config.toml
n_layer = 9
d_model = 512
n_head = 12
n_kv_head = 12
head_dim = 64
d_mlp = 2048
vocab_size = 11226
activation = "tanh_gelu"
norm = "layernorm"
norm_place = "pre"
norm_eps = 1e-05
positions = "learned"
qk_norm = false
attn_scale = 0.125
bias = "all"
tie_embeddings = true
parallel_block = false
init = "normal"
init_std_qkv = 0.0287
init_std_o = 0.0356
init_std_up = 0.041
init_std_down = 0.041
optimizer = "soap_variant"
lr = 0.0162
lr_mult_qkv = 0.4
lr_head = 0.00683
grad_clip = 0.5
warmup_steps = 200
schedule = "wsd"
decay_fraction = 1.0
decay_shape = "sqrt"
final_lr_fraction = 0.0
batch_tokens = 262144
seq_len = 1024
doc_mask = true
z_loss = 1e-05
train_tokens = 877900000
steps = 3349
dataset = "wikipedia_en"
Each number is 50 + 12 x the weight over the matrix's rms, rounded and kept within 0 to 99. Layers, rows and columns count from 0.

# k: layer 6 attention key, 768x512, rms 0.0303, rows 469-495, columns 128-255
# q: layer 6 attention query, 768x512, rms 0.0297, rows 470-496, columns 128-255
k469:31 55 26 74 50 47 48 42 37 65 67 56 33 69 47 60 60 27 58 43 48 34 47 35 58 64 50 43 60 41 34 39 61 60 46 59 55 59 36 58 53 42 43 71 41 40 29 47 41 48 61 30 58 38 69 53 33 54 63 50 48 47 71 78 55 47 57 51 42 75 37 60 37 22 39 36 72 53 64 51 60 63 44 58 29 49 40 59 51 35 55 32 53 53 53 61 52 28 61 41 64 52 26 35 68 42 49 44 54 72 46 60 48 38 37 82 57 60 50 59 60 59 48 45 66 59 43 49
q470:39 49 42 50 59 51 50 55 68 30 50 58 62 49 36 51 56 46 49 55 64 33 38 52 58 31 48 38 31 56 53 34 40 51 44 52 56 58 44 55 54 53 46 64 58 39 33 35 25 32 71 71 34 43 41 32 55 44 65 51 25 36 45 42 46 27 50 39 60 60 64 48 28 53 64 74 55 61 57 53 53 54 42 52 70 66 28 55 26 60 50 51 45 49 25 50 49 40 48 47 62 21 56 72 31 48 39 41 46 46 48 61 38 45 54 53 46 40 49 51 43 61 33 45 46 66 50 58
k470:26 66 59 52 72 34 75 44 62 60 63 33 64 38 57 42 57 51 60 53 79 43 46 47 40 72 46 48 31 46 69 48 36 34 47 38 44 59 44 54 35 82 52 88 45 34 49 48 62 51 49 49 44 44 60 52 32 51 51 48 23 44 67 49 70 42 48 44 57 49 64 49 29 60 43 48 59 48 55 40 59 82 42 50 62 59 25 51 57 62 51 45 49 46 26 39 50 64 60 49 35 46 49 46 43 56 35 59 74 34 57 42 35 48 25 39 44 41 46 44 34 61 30 49 63 53 39 61
q471:58 52 29 50 45 50 37 40 54 24 44 65 58 39 50 48 55 39 62 52 76 56 66 42 71 52 67 38 39 52 38 49 54 49 43 43 57 70 48 59 41 38 28 43 70 63 64 62 50 61 45 49 62 48 55 40 13 39 39 55 61 57 47 53 39 61 57 41 35 77 48 53 55 49 54 50 35 56 34 55 52 29 66 52 51 71 58 46 47 39 46 31 56 36 55 47 66 32 68 38 45 59 59 66 43 51 36 60 43 45 46 42 49 43 28 52 60 31 38 47 41 56 54 35 27 51 57 43
k471:60 41 41 53 30 44 47 48 35 34 67 48 48 62 65 47 53 44 59 53 63 35 55 26 24 39 56 31 69 63 46 32 81 52 59 23 51 63 49 51 39 32 42 41 54 41 44 42 31 37 66 48 38 49 64 63 15 58 56 17 56 59 43 57 53 61 49 48 60 53 50 60 46 45 70 39 45 54 28 74 69 46 61 64 52 56 59 56 60 47 55 55 47 60 41 72 22 69 66 77 61 68 69 51 34 60 46 55 34 68 60 57 57 53 39 55 65 38 41 37 60 52 51 44 50 49 46 46
q472:55 54 44 41 58 54 51 37 58 57 63 59 42 44 30 69 59 59 46 65 60 59 72 46 49 63 54 39 38 40 54 29 46 56 55 35 55 59 43 49 38 58 52 59 47 56 35 63 46 39 58 55 46 56 45 55 61 46 57 40 59 66 50 59 58 58 48 36 70 53 34 59 52 45 40 48 66 76 40 35 58 52 38 35 34 59 74 53 70 65 52 33 50 55 60 55 37 61 44 48 50 35 62 75 31 29 55 36 54 50 44 51 57 57 36 56 45 49 28 44 55 43 40 51 43 54 59 43
k472:43 37 37 55 46 39 46 59 46 63 55 48 59 64 64 45 70 57 50 67 29 67 54 28 51 40 38 45 56 60 42 64 33 57 30 63 37 70 36 56 47 48 27 44 31 51 45 58 36 44 38 57 38 37 63 27 38 45 51 63 44 68 64 75 55 24 35 46 64 52 55 32 45 48 56 48 50 48 59 09 67 50 55 72 50 45 67 62 55 63 49 49 58 48 43 72 45 57 58 49 50 39 34 31 63 37 35 50 50 64 48 40 67 62 56 38 56 71 58 59 72 53 46 54 68 32 50 43
q473:36 59 55 60 59 67 45 51 44 61 58 66 47 61 61 67 60 37 45 43 38 59 49 52 65 46 58 59 44 50 46 66 57 57 54 45 42 49 44 29 58 34 48 46 52 58 47 55 39 39 50 58 42 62 61 47 45 73 44 53 34 38 54 56 42 51 56 29 12 48 63 46 41 59 42 26 45 58 79 45 51 57 55 76 62 50 31 31 47 38 34 53 35 49 37 31 65 64 43 52 46 41 60 63 38 60 52 39 48 70 63 41 48 49 46 45 38 84 52 52 57 45 62 51 59 48 35 60
k473:34 54 56 63 49 61 53 43 79 36 38 56 46 54 52 63 60 57 52 40 37 67 52 46 52 56 40 56 53 53 32 67 49 71 39 52 59 39 46 54 65 41 47 63 41 49 56 51 32 34 55 53 69 45 61 28 55 72 49 42 36 43 42 52 40 62 41 32 47 56 74 44 80 57 35 50 47 65 42 75 54 41 59 31 77 55 42 53 64 64 38 44 52 46 73 46 65 75 51 32 48 69 43 59 56 32 48 54 31 48 62 40 66 48 46 38 31 56 40 29 14 54 58 61 49 68 27 47
q474:30 54 47 43 42 29 22 52 51 34 49 63 51 31 65 40 68 51 35 58 53 50 43 65 73 62 54 45 60 58 57 43 45 63 47 43 63 52 62 48 60 53 34 52 68 54 65 70 59 54 50 43 36 51 40 60 29 52 57 29 64 43 48 79 73 64 37 70 29 63 62 54 58 61 31 80 20 50 37 44 67 41 35 67 51 41 53 45 45 48 37 71 42 49 65 64 43 53 67 59 49 39 42 55 32 61 48 32 76 40 58 46 50 31 47 17 73 56 30 33 60 49 59 38 50 65 33 40
k474:47 37 43 35 45 34 42 40 53 64 47 49 56 65 40 24 42 33 62 78 42 86 36 41 37 40 49 20 73 46 79 52 69 49 56 42 63 56 44 44 46 25 52 44 41 43 71 63 45 51 40 50 33 51 55 52 45 45 26 43 45 54 67 83 49 62 30 49 59 69 54 63 55 67 45 61 36 63 47 39 79 35 28 85 59 86 61 52 60 46 43 61 52 58 48 66 39 35 45 52 79 40 29 59 43 56 61 51 38 32 34 45 48 34 67 24 45 47 53 63 66 36 28 64 55 60 66 44
q475:48 53 43 45 45 41 40 63 60 66 33 59 67 50 51 41 45 51 48 54 66 52 48 63 62 48 51 52 64 64 42 58 57 55 50 43 65 61 29 40 84 64 59 53 38 42 67 71 68 57 53 44 70 41 63 63 27 26 59 45 39 60 69 59 26 62 35 56 54 33 61 70 42 30 53 69 62 50 45 48 44 43 53 58 47 50 71 39 42 44 53 53 66 37 46 57 46 59 57 30 64 28 36 65 30 38 69 46 57 35 24 41 47 51 43 48 45 35 73 38 50 37 58 36 65 40 50 44
k475:44 51 52 60 43 71 47 41 61 57 43 61 60 35 58 50 62 46 45 34 40 45 46 38 35 31 64 37 35 31 55 57 41 59 68 38 55 49 37 45 58 83 50 41 56 59 50 56 50 29 53 63 70 62 58 65 49 50 51 47 53 74 52 44 25 70 56 80 30 75 61 47 32 51 73 51 56 66 39 32 56 48 58 49 50 24 66 58 51 46 60 39 44 52 64 60 60 50 49 53 52 59 37 39 53 51 62 48 46 44 53 43 57 62 50 40 52 50 68 48 72 57 58 63 35 36 52 40
q476:57 50 58 57 43 29 62 57 57 45 60 46 38 62 44 36 55 54 48 35 61 64 43 51 27 36 46 38 46 35 32 38 45 46 46 21 48 48 48 63 54 51 64 36 67 37 70 57 63 46 30 58 62 55 46 38 48 32 63 57 39 47 54 60 58 33 44 51 70 46 70 64 70 60 50 47 47 46 32 46 19 64 44 31 36 37 60 68 70 48 66 37 33 42 61 57 43 55 49 54 41 47 31 23 53 42 45 72 59 62 49 69 25 52 53 49 70 58 34 30 67 71 45 49 40 72 41 65
k476:54 51 48 43 64 34 73 48 40 82 32 49 28 66 40 59 41 44 61 51 83 25 52 61 64 36 45 39 46 44 54 64 69 58 49 36 29 62 58 37 59 29 49 48 37 39 47 53 50 32 30 43 72 57 67 69 50 42 60 61 56 37 51 58 63 51 49 65 50 38 80 58 82 39 66 42 70 53 65 69 38 40 32 37 38 53 64 34 55 43 62 31 46 32 52 57 49 46 49 62 63 60 46 67 47 57 51 43 77 69 63 39 48 44 62 38 45 39 35 37 30 47 47 46 34 55 52 57
q477:40 48 72 37 38 31 62 66 70 47 56 26 68 52 37 64 57 20 50 43 72 47 52 59 69 61 31 65 45 55 42 60 38 59 26 39 60 55 53 67 56 56 48 63 46 57 41 57 52 52 62 59 50 42 40 53 63 64 46 66 46 55 67 66 74 37 54 43 50 49 63 44 51 30 38 52 49 49 46 55 51 42 58 48 47 44 52 67 39 50 43 68 61 45 48 50 25 51 44 33 70 46 33 51 54 44 43 43 39 60 58 39 45 37 59 56 63 38 59 60 55 48 53 61 43 58 51 65
k477:52 70 61 36 35 30 48 79 60 71 43 33 56 60 52 55 37 41 43 50 51 51 29 48 55 65 60 56 57 24 43 44 43 71 37 40 63 44 46 47 59 41 72 56 23 61 31 54 48 46 62 49 54 60 49 43 41 69 66 54 50 37 64 44 60 52 63 37 35 49 36 72 66 36 50 44 29 57 73 57 58 51 55 31 47 78 41 73 64 49 51 55 36 82 27 51 45 49 45 56 52 52 37 53 45 53 57 29 29 68 41 58 38 41 54 51 51 48 51 52 73 48 39 52 27 54 45 55
q478:43 40 63 62 53 49 65 47 61 54 67 51 39 57 60 54 38 41 32 58 53 32 48 56 48 33 45 37 28 38 44 48 80 60 66 35 56 48 37 55 60 66 25 59 46 61 55 49 48 38 38 51 52 43 54 65 73 61 47 64 57 66 82 38 51 46 45 52 36 58 62 54 20 57 50 64 42 74 29 43 82 59 45 36 65 48 79 56 48 51 52 54 53 62 38 39 74 69 41 38 49 49 43 48 49 48 45 49 55 35 62 60 31 49 63 47 62 41 26 36 63 41 70 39 43 62 58 48
k478:61 46 42 67 55 36 58 52 52 59 52 34 49 54 58 51 57 36 35 48 63 43 45 46 54 56 24 57 43 55 52 27 61 61 46 50 58 68 50 34 66 51 62 65 55 50 49 60 59 69 49 60 66 55 32 63 48 46 61 30 58 61 44 51 51 65 38 49 50 81 64 53 55 51 31 79 50 38 42 57 43 31 60 36 17 30 56 39 45 46 50 65 29 65 44 55 59 45 36 43 45 51 46 81 33 70 51 43 48 39 40 64 65 54 45 60 35 45 43 52 69 52 53 37 57 41 51 50
q479:48 23 44 60 53 32 49 59 56 45 54 59 57 48 52 52 49 65 42 68 38 43 70 44 52 32 27 26 66 68 48 52 32 43 29 49 60 68 50 68 44 63 56 59 38 38 40 60 31 33 65 67 53 63 55 49 69 35 34 53 68 66 70 46 89 51 55 58 50 37 50 59 60 53 56 49 71 67 42 35 48 39 51 57 48 28 45 50 71 73 50 21 37 48 65 59 78 37 86 51 56 61 51 71 55 77 59 58 48 57 57 45 23 55 32 45 45 51 49 43 43 60 31 36 34 62 80 62
k479:54 27 61 40 72 41 62 10 48 64 73 54 40 49 46 53 64 53 56 33 67 59 59 38 55 21 29 54 44 60 62 46 40 62 17 29 64 76 18 47 51 41 50 24 46 44 59 58 41 35 42 77 40 45 57 59 75 46 29 55 64 42 42 53 69 46 55 57 60 47 73 54 52 21 46 60 60 48 25 53 53 54 58 70 49 58 48 48 57 32 59 68 43 46 51 73 37 19 47 39 41 42 41 47 33 34 58 55 71 43 38 42 38 45 53 52 46 29 68 72 46 59 38 26 62 26 55 51
q480:78 42 34 43 51 58 33 37 47 62 41 42 35 39 43 58 48 64 49 55 45 57 52 48 53 32 19 59 77 51 37 43 47 43 21 51 48 45 62 54 57 70 55 60 66 55 59 45 37 65 49 51 70 69 75 64 74 36 47 32 63 37 59 54 55 50 33 45 52 54 20 55 42 53 56 52 46 40 44 36 44 55 56 49 56 53 38 62 41 49 51 54 49 45 53 48 48 39 51 58 42 54 61 41 61 28 58 26 71 40 48 48 60 54 51 49 55 41 67 26 58 32 58 58 62 44 69 64
k480:42 52 42 60 58 48 51 55 26 52 29 46 55 61 55 56 63 52 41 56 42 44 58 44 48 45 21 32 51 53 55 54 49 43 53 43 68 58 37 48 41 55 66 49 48 39 60 48 44 45 66 56 31 58 37 59 29 40 56 61 55 48 65 49 56 40 50 34 56 36 33 38 52 45 48 59 42 47 46 53 46 36 38 52 52 54 56 33 61 42 36 48 28 45 12 71 49 44 72 44 68 62 53 61 52 65 72 33 61 37 60 40 44 75 50 56 56 47 70 40 57 64 30 43 57 36 54 51
q481:57 48 38 54 26 55 38 80 52 41 58 56 52 75 32 43 59 53 54 49 60 29 49 37 80 41 80 53 37 36 61 40 47 52 58 86 43 61 66 55 44 41 61 69 48 59 32 31 46 36 56 55 23 55 53 73 35 45 43 56 48 42 30 50 50 53 48 55 43 67 59 53 56 56 50 44 62 43 46 48 57 39 39 72 61 62 49 84 58 52 56 56 50 42 30 41 57 45 36 52 45 52 75 63 51 66 49 47 43 55 41 55 31 45 57 60 57 46 53 73 66 39 59 59 43 28 45 54
k481:47 62 64 50 46 54 26 50 47 56 56 58 50 40 43 47 20 57 47 61 67 66 65 49 37 67 65 54 32 57 56 71 49 50 44 67 39 63 44 59 53 65 50 49 42 43 49 59 34 43 40 44 25 60 59 44 56 74 52 57 56 37 26 48 41 53 51 38 57 53 35 42 61 57 58 46 58 46 56 21 38 47 46 41 45 55 51 59 45 39 46 58 53 44 50 29 59 51 35 61 37 43 45 68 47 46 45 48 38 59 69 45 53 60 56 52 39 46 37 45 55 48 63 31 39 47 39 47
q482:46 31 32 50 56 62 45 64 45 74 43 75 62 36 39 42 44 48 86 50 57 50 51 64 62 40 51 52 47 47 54 68 50 54 57 61 57 56 48 57 53 55 49 54 52 53 54 31 56 47 63 53 51 37 53 49 46 52 54 34 50 50 46 43 48 65 39 49 36 53 20 44 77 44 46 49 64 51 44 63 47 41 57 65 53 30 36 47 48 44 54 39 56 29 44 47 42 48 63 26 70 48 55 46 57 64 58 37 57 66 57 56 69 46 43 66 48 33 60 63 52 54 61 59 62 38 36 65
k482:53 40 74 60 48 65 28 63 63 40 62 52 49 52 40 30 43 47 75 40 60 67 54 63 58 55 50 62 50 55 36 67 39 56 42 61 42 62 14 45 37 67 39 64 74 54 42 60 40 45 46 60 52 68 52 43 65 38 53 30 38 59 50 69 40 59 44 65 51 35 36 76 45 62 47 35 37 43 45 47 51 34 55 50 51 36 64 50 17 50 48 51 76 44 25 46 39 52 49 47 58 52 47 46 42 54 45 40 31 46 53 33 65 44 48 47 36 47 55 60 39 47 57 63 35 73 30 52
q483:52 54 62 69 58 47 70 72 34 46 46 58 58 65 58 58 68 68 68 72 45 49 54 63 50 46 31 64 61 51 40 38 27 48 58 38 53 48 51 56 39 67 41 32 43 50 60 43 49 28 66 48 82 49 52 50 35 42 35 42 43 63 78 50 59 79 58 47 61 42 32 35 77 57 53 61 36 43 48 67 41 32 63 33 51 33 49 52 47 72 61 49 36 82 65 45 31 50 72 38 50 53 52 37 39 40 52 62 58 48 56 48 47 43 36 46 56 38 36 48 43 53 62 51 66 60 43 37
k483:57 32 54 31 53 44 69 46 40 53 71 51 49 66 54 55 53 66 51 78 40 47 47 65 43 64 39 48 59 60 83 34 41 47 33 54 48 54 40 63 29 48 43 46 53 37 23 74 45 54 42 50 55 51 57 66 54 32 56 35 45 71 60 46 55 58 48 60 58 49 52 63 37 65 46 80 49 49 54 67 46 45 55 32 48 51 74 58 22 66 37 52 69 55 56 70 59 48 46 44 31 55 43 33 41 51 57 53 22 44 46 56 48 35 27 40 33 59 40 56 33 44 38 61 63 25 35 41
q484:31 49 44 68 43 40 48 51 32 42 57 30 41 40 55 59 28 51 45 47 55 50 35 53 33 50 50 42 53 18 58 49 49 50 34 47 55 42 54 25 50 65 40 52 47 54 71 50 44 43 38 46 44 66 59 40 54 77 36 62 35 59 32 48 40 53 45 50 56 68 28 44 35 41 56 20 39 40 46 59 26 42 81 41 56 59 35 22 64 53 43 41 51 47 79 47 64 47 66 50 35 49 41 32 53 52 47 62 60 68 36 59 22 54 43 56 60 43 55 39 70 38 48 55 56 45 74 55
k484:45 39 46 76 49 26 59 51 40 49 52 37 70 36 41 47 38 50 58 48 53 58 54 35 77 46 36 49 53 37 48 84 60 32 55 54 54 40 45 58 66 48 36 52 58 56 51 67 57 53 56 56 32 28 55 46 52 54 63 44 52 67 17 47 63 60 35 47 33 59 45 46 52 42 48 26 60 45 54 53 65 64 62 52 50 37 59 42 72 68 45 38 45 32 51 43 50 33 55 71 44 65 73 56 40 53 44 63 52 60 63 40 53 38 44 44 48 51 42 60 67 52 81 34 52 44 61 65
q485:48 46 52 44 40 65 41 29 59 59 33 58 55 54 41 36 52 48 52 39 43 51 39 51 48 42 77 22 44 64 85 52 40 57 46 67 57 44 63 39 40 32 21 38 61 46 46 40 38 62 59 45 54 66 53 46 58 34 33 47 62 55 47 35 57 61 63 49 50 34 37 48 46 66 46 55 67 63 65 46 63 25 46 41 65 56 18 55 50 42 52 66 57 36 64 46 32 48 61 59 57 67 53 39 48 41 35 38 27 35 76 45 25 68 27 53 58 37 52 40 40 50 59 45 65 45 45 50
k485:43 53 71 37 62 56 41 34 51 46 35 43 48 66 56 66 48 55 59 44 53 30 54 62 61 38 53 48 55 60 76 64 39 46 40 28 73 48 53 73 30 58 52 40 60 43 59 39 42 43 43 43 66 84 50 40 43 51 48 36 43 50 63 48 65 70 55 38 44 47 62 43 13 63 38 48 41 65 43 52 35 36 59 50 58 43 23 35 37 37 74 53 42 63 60 34 62 30 59 59 43 48 56 48 69 46 64 18 36 47 58 40 27 80 44 47 65 69 55 41 50 53 58 30 62 55 41 59
q486:25 51 47 46 58 41 38 51 44 50 49 63 54 43 28 50 68 31 51 40 42 33 54 55 49 57 51 60 62 30 56 51 59 60 55 54 53 42 43 44 40 30 44 55 32 53 63 55 55 49 44 70 50 44 43 60 54 29 52 61 49 48 24 48 66 42 41 64 33 45 23 41 60 61 35 63 43 41 33 61 66 45 42 67 63 55 32 50 48 69 62 41 67 77 60 39 50 51 30 67 50 84 49 51 33 74 54 58 58 39 43 41 51 53 28 68 64 50 47 31 56 32 52 60 48 55 49 63
k486:65 54 40 61 52 37 45 56 56 56 47 58 44 40 46 47 60 64 46 50 39 44 61 71 63 54 76 46 35 63 36 51 66 40 51 40 44 45 44 60 43 54 45 53 48 37 60 62 50 45 69 51 62 53 06 55 54 41 56 75 43 66 57 30 55 62 47 31 52 53 45 50 54 42 56 37 54 20 45 46 33 40 55 50 73 67 45 63 52 64 49 37 41 52 59 61 51 44 64 51 33 58 41 51 54 53 57 65 61 56 65 56 38 34 50 63 77 49 44 50 42 32 53 38 43 53 42 44
q487:19 28 54 77 65 48 48 50 35 85 39 38 58 52 49 60 66 39 39 44 41 43 54 47 67 51 40 42 45 51 48 47 52 65 39 64 68 40 49 59 34 57 53 80 63 70 74 66 43 52 46 61 52 61 47 54 71 47 47 40 57 51 45 48 72 59 47 64 49 40 34 45 33 70 68 52 72 59 49 45 25 43 54 51 76 59 54 37 38 37 62 39 51 54 53 57 47 44 57 52 33 51 45 74 61 47 57 46 60 30 51 62 58 22 52 48 46 65 40 67 65 65 52 34 39 54 70 51
k487:55 50 44 73 28 32 61 42 49 32 76 47 62 54 59 64 72 48 38 82 40 43 39 57 60 32 46 43 57 43 46 70 67 42 35 45 59 64 63 45 35 56 59 44 47 67 46 44 44 48 27 31 65 50 50 37 66 44 35 47 58 52 38 42 63 40 28 52 57 45 60 48 34 55 53 22 43 55 47 57 37 53 53 65 59 56 44 48 37 38 70 48 37 31 34 52 52 46 31 67 48 52 49 61 34 67 71 41 56 50 31 46 66 28 47 50 42 55 55 45 71 52 53 65 58 47 47 37
q488:52 50 58 47 63 43 38 70 70 49 41 51 49 53 53 59 79 60 55 64 46 54 59 44 51 38 55 48 70 51 46 30 47 21 40 37 67 46 27 36 32 67 39 66 46 50 53 58 50 67 63 27 40 23 46 45 61 36 44 33 75 54 67 60 58 56 62 45 54 43 34 54 38 41 57 46 52 63 39 56 35 50 37 41 35 49 66 43 56 49 63 43 43 27 64 65 45 48 61 56 69 52 40 57 49 55 66 28 50 54 53 75 47 51 30 47 46 51 24 62 40 41 58 46 52 56 63 39
k488:47 51 51 56 57 51 47 63 63 61 44 49 51 48 73 34 65 37 60 90 59 91 68 36 51 64 43 47 69 64 57 57 50 30 50 57 37 44 33 47 32 57 62 39 44 54 43 29 59 34 50 61 52 71 53 67 62 69 30 38 41 68 57 67 59 68 60 39 42 56 51 50 50 30 30 54 53 36 73 61 46 58 57 49 58 47 48 57 51 60 44 32 66 46 55 72 59 55 65 43 72 67 46 37 56 64 62 47 56 40 39 49 81 71 52 59 57 57 66 65 39 52 63 53 60 48 48 58
q489:57 54 43 55 38 60 66 49 50 55 49 65 34 62 41 41 32 43 22 66 61 41 28 37 10 41 62 43 42 57 53 58 33 54 45 80 42 53 63 21 70 41 66 45 45 34 62 40 69 33 24 61 58 47 48 63 42 38 57 65 53 53 23 58 31 30 54 54 52 36 44 52 60 63 63 35 32 37 67 40 70 54 44 80 69 36 34 33 44 31 34 52 45 53 26 53 15 33 45 45 63 48 55 46 41 53 47 51 51 55 37 57 68 48 83 54 39 52 63 51 68 38 48 51 48 43 47 44
k489:59 79 43 41 44 61 49 41 66 45 49 72 47 15 69 44 40 77 44 60 52 47 37 65 56 28 54 30 49 66 63 53 21 34 60 64 41 69 48 33 73 51 68 50 55 65 88 65 40 47 36 61 63 52 43 50 39 45 51 50 44 43 53 47 30 41 55 76 60 42 55 58 42 66 46 78 62 31 35 47 47 62 20 43 84 50 41 63 60 61 48 56 46 47 57 31 39 57 35 50 49 57 50 52 40 29 35 33 40 46 61 57 60 58 54 68 49 46 79 35 34 46 42 66 40 61 45 42
q490:52 49 39 58 47 64 37 59 51 51 69 32 59 30 49 51 50 53 44 57 46 35 57 55 66 75 53 67 48 71 65 54 68 54 66 49 82 50 69 63 49 57 48 43 50 60 59 53 46 58 34 44 55 47 59 43 39 43 50 56 41 66 40 48 69 51 64 61 66 68 53 56 25 51 42 50 38 51 67 65 65 52 57 28 66 40 52 51 52 48 47 55 46 44 65 46 66 23 44 58 29 32 86 43 62 37 38 46 57 50 49 63 23 60 45 50 52 52 80 57 45 45 52 65 68 29 67 54
k490:85 36 46 76 53 66 50 31 39 42 51 32 46 68 51 54 46 36 63 56 50 33 62 27 53 46 55 53 39 60 73 38 43 65 58 53 55 42 41 51 35 54 31 47 40 52 67 56 46 24 32 39 48 40 58 50 40 50 67 38 50 58 34 52 43 66 31 41 80 64 33 45 21 36 60 15 44 32 80 65 35 64 77 35 55 49 54 46 54 48 52 65 32 46 52 64 52 32 59 42 38 54 73 51 71 73 46 65 32 47 59 69 36 46 37 50 29 41 59 43 57 49 46 76 58 33 72 67
q491:71 70 67 34 42 43 24 40 34 47 46 60 57 54 66 46 58 49 56 55 28 47 38 40 63 57 54 36 59 68 70 63 48 49 61 70 68 63 57 57 35 63 32 43 47 48 69 62 43 49 54 54 41 37 64 25 63 56 25 35 41 50 33 40 60 73 31 48 45 50 51 58 34 50 46 61 53 34 48 40 56 55 38 48 70 46 45 48 59 26 56 41 25 54 57 46 48 56 29 29 69 48 63 41 67 55 64 54 64 56 47 45 41 41 22 51 45 71 35 52 53 59 40 59 55 52 62 39
k491:53 46 52 38 44 42 42 53 47 49 35 58 66 56 55 53 48 58 76 44 49 55 60 48 50 55 39 44 66 70 19 45 57 51 81 49 33 37 47 63 48 32 53 44 70 26 69 58 57 51 64 49 54 56 52 54 51 68 33 51 55 27 39 57 37 70 36 49 65 30 53 54 48 46 37 52 36 55 66 40 51 69 45 53 23 44 54 34 44 36 56 49 40 51 28 45 39 24 42 45 50 52 52 46 56 58 60 55 55 47 47 37 49 56 50 22 61 54 39 38 65 68 60 58 33 56 52 43
q492:54 47 54 49 52 59 59 39 46 33 63 46 58 19 49 52 43 47 71 47 42 56 54 35 60 42 62 36 49 62 39 61 61 67 47 61 44 45 42 52 57 54 26 38 38 22 78 51 78 50 38 32 58 48 64 46 40 52 44 59 33 43 61 32 71 58 45 55 61 34 53 37 57 31 61 41 37 56 44 55 33 60 43 50 49 80 42 84 52 48 47 55 34 38 24 49 27 46 45 63 72 51 63 57 68 33 46 38 60 41 50 27 65 49 63 55 43 47 57 50 55 66 66 71 44 52 42 33
k492:52 59 47 66 63 58 44 59 42 51 72 57 45 54 53 37 57 60 44 56 26 26 45 27 37 30 72 23 61 50 40 55 56 71 43 79 30 55 46 40 50 22 36 50 50 47 70 43 64 52 37 32 59 62 74 51 55 48 42 58 66 40 37 22 58 62 50 31 56 51 46 56 60 68 50 54 38 33 49 39 45 38 34 50 41 74 49 60 54 54 60 47 58 52 23 58 50 49 52 53 75 44 52 43 63 32 70 49 42 46 31 65 60 62 49 45 53 46 32 34 45 37 32 33 51 38 80 46
q493:52 35 65 52 52 50 45 58 33 35 66 58 65 51 62 59 61 60 55 43 45 12 78 55 87 56 64 32 52 58 38 51 40 51 59 37 80 46 33 38 42 61 81 55 52 33 40 77 44 59 62 50 45 54 68 45 32 31 57 61 52 58 72 62 58 50 52 52 58 46 61 44 63 50 48 62 69 53 60 46 33 62 68 40 43 38 57 50 42 52 59 35 45 55 84 40 34 69 44 45 57 76 57 57 53 52 41 56 38 44 59 42 35 57 43 52 67 61 46 47 37 59 47 38 57 67 49 57
k493:51 51 66 41 40 65 58 69 39 55 34 32 39 39 51 67 53 93 48 54 45 45 78 69 55 33 41 45 58 39 59 41 51 55 52 32 59 56 66 39 38 45 52 59 49 48 46 60 45 50 25 46 53 45 52 61 38 53 61 71 56 48 60 53 56 63 38 55 53 28 47 56 28 45 32 40 46 44 70 35 54 71 53 37 37 49 74 53 28 40 40 35 53 61 41 45 32 65 45 38 48 65 41 50 88 44 42 50 60 63 57 43 54 66 60 75 58 47 58 45 27 36 33 65 30 43 65 69
q494:58 53 54 43 56 71 42 33 55 63 40 56 52 89 79 50 67 67 39 65 64 60 37 14 70 58 24 52 25 46 53 51 53 45 70 58 63 58 52 54 80 72 62 39 30 52 42 62 66 39 41 74 47 55 63 49 45 46 47 56 65 66 60 69 47 46 62 53 38 40 63 53 42 49 49 33 52 62 75 26 46 77 59 52 49 16 57 39 52 40 64 69 43 40 29 68 43 46 40 47 81 53 60 55 59 33 53 44 51 48 74 53 60 67 46 55 53 53 61 60 50 59 54 51 20 73 46 76
k494:53 44 36 44 55 70 58 43 55 53 58 60 47 52 52 53 51 69 46 61 65 57 42 62 47 54 40 29 38 55 60 49 42 36 46 74 56 47 67 37 80 57 54 54 46 39 52 27 41 45 41 51 50 62 40 58 57 61 45 45 47 64 54 73 54 53 57 51 38 53 71 50 33 38 32 51 64 63 49 30 46 48 38 51 40 59 43 50 34 48 45 53 46 50 52 55 47 63 64 60 67 27 59 57 49 51 35 46 52 35 56 49 40 32 35 59 72 50 40 73 42 59 42 53 41 64 52 53
q495:53 41 46 39 68 40 31 65 52 53 32 61 65 48 45 42 33 19 38 40 47 54 39 45 70 50 43 58 46 42 51 54 38 57 40 48 64 46 62 49 21 53 44 50 60 54 17 53 48 44 69 41 51 52 62 61 49 34 47 29 47 50 59 33 50 55 36 28 33 85 37 40 55 44 46 66 46 83 41 69 46 64 53 62 42 68 54 48 45 39 59 59 63 63 37 44 48 55 58 61 56 58 70 49 31 46 60 46 45 33 78 72 34 51 44 35 59 30 23 41 47 49 50 75 58 71 50 47
k495:48 47 48 41 50 36 54 45 55 45 36 52 57 62 67 52 47 67 43 54 50 65 48 55 51 48 44 53 46 31 45 62 35 72 40 65 60 49 54 49 43 61 46 50 42 57 61 79 64 62 51 60 52 42 17 49 45 57 48 49 33 65 82 60 36 67 30 45 40 74 53 40 42 33 22 32 47 76 39 53 50 53 51 42 41 46 43 77 24 56 55 61 37 38 28 48 57 46 47 42 61 40 43 55 20 47 72 88 48 54 59 61 24 27 51 34 60 21 45 40 63 44 58 36 46 61 49 65
q496:70 49 63 44 39 43 55 39 66 50 43 44 48 76 38 21 41 59 44 46 50 31 51 49 66 45 62 53 50 49 56 52 61 42 42 54 46 63 76 49 55 25 39 58 54 43 30 50 54 57 45 64 58 53 45 43 41 54 63 61 58 29 17 36 41 33 46 35 62 22 48 36 70 51 47 48 41 46 74 25 71 24 55 57 68 58 57 37 62 43 77 67 34 42 40 34 46 69 66 58 73 40 41 83 41 63 50 32 60 57 54 36 63 53 75 54 35 57 71 56 43 34 61 30 56 39 57 41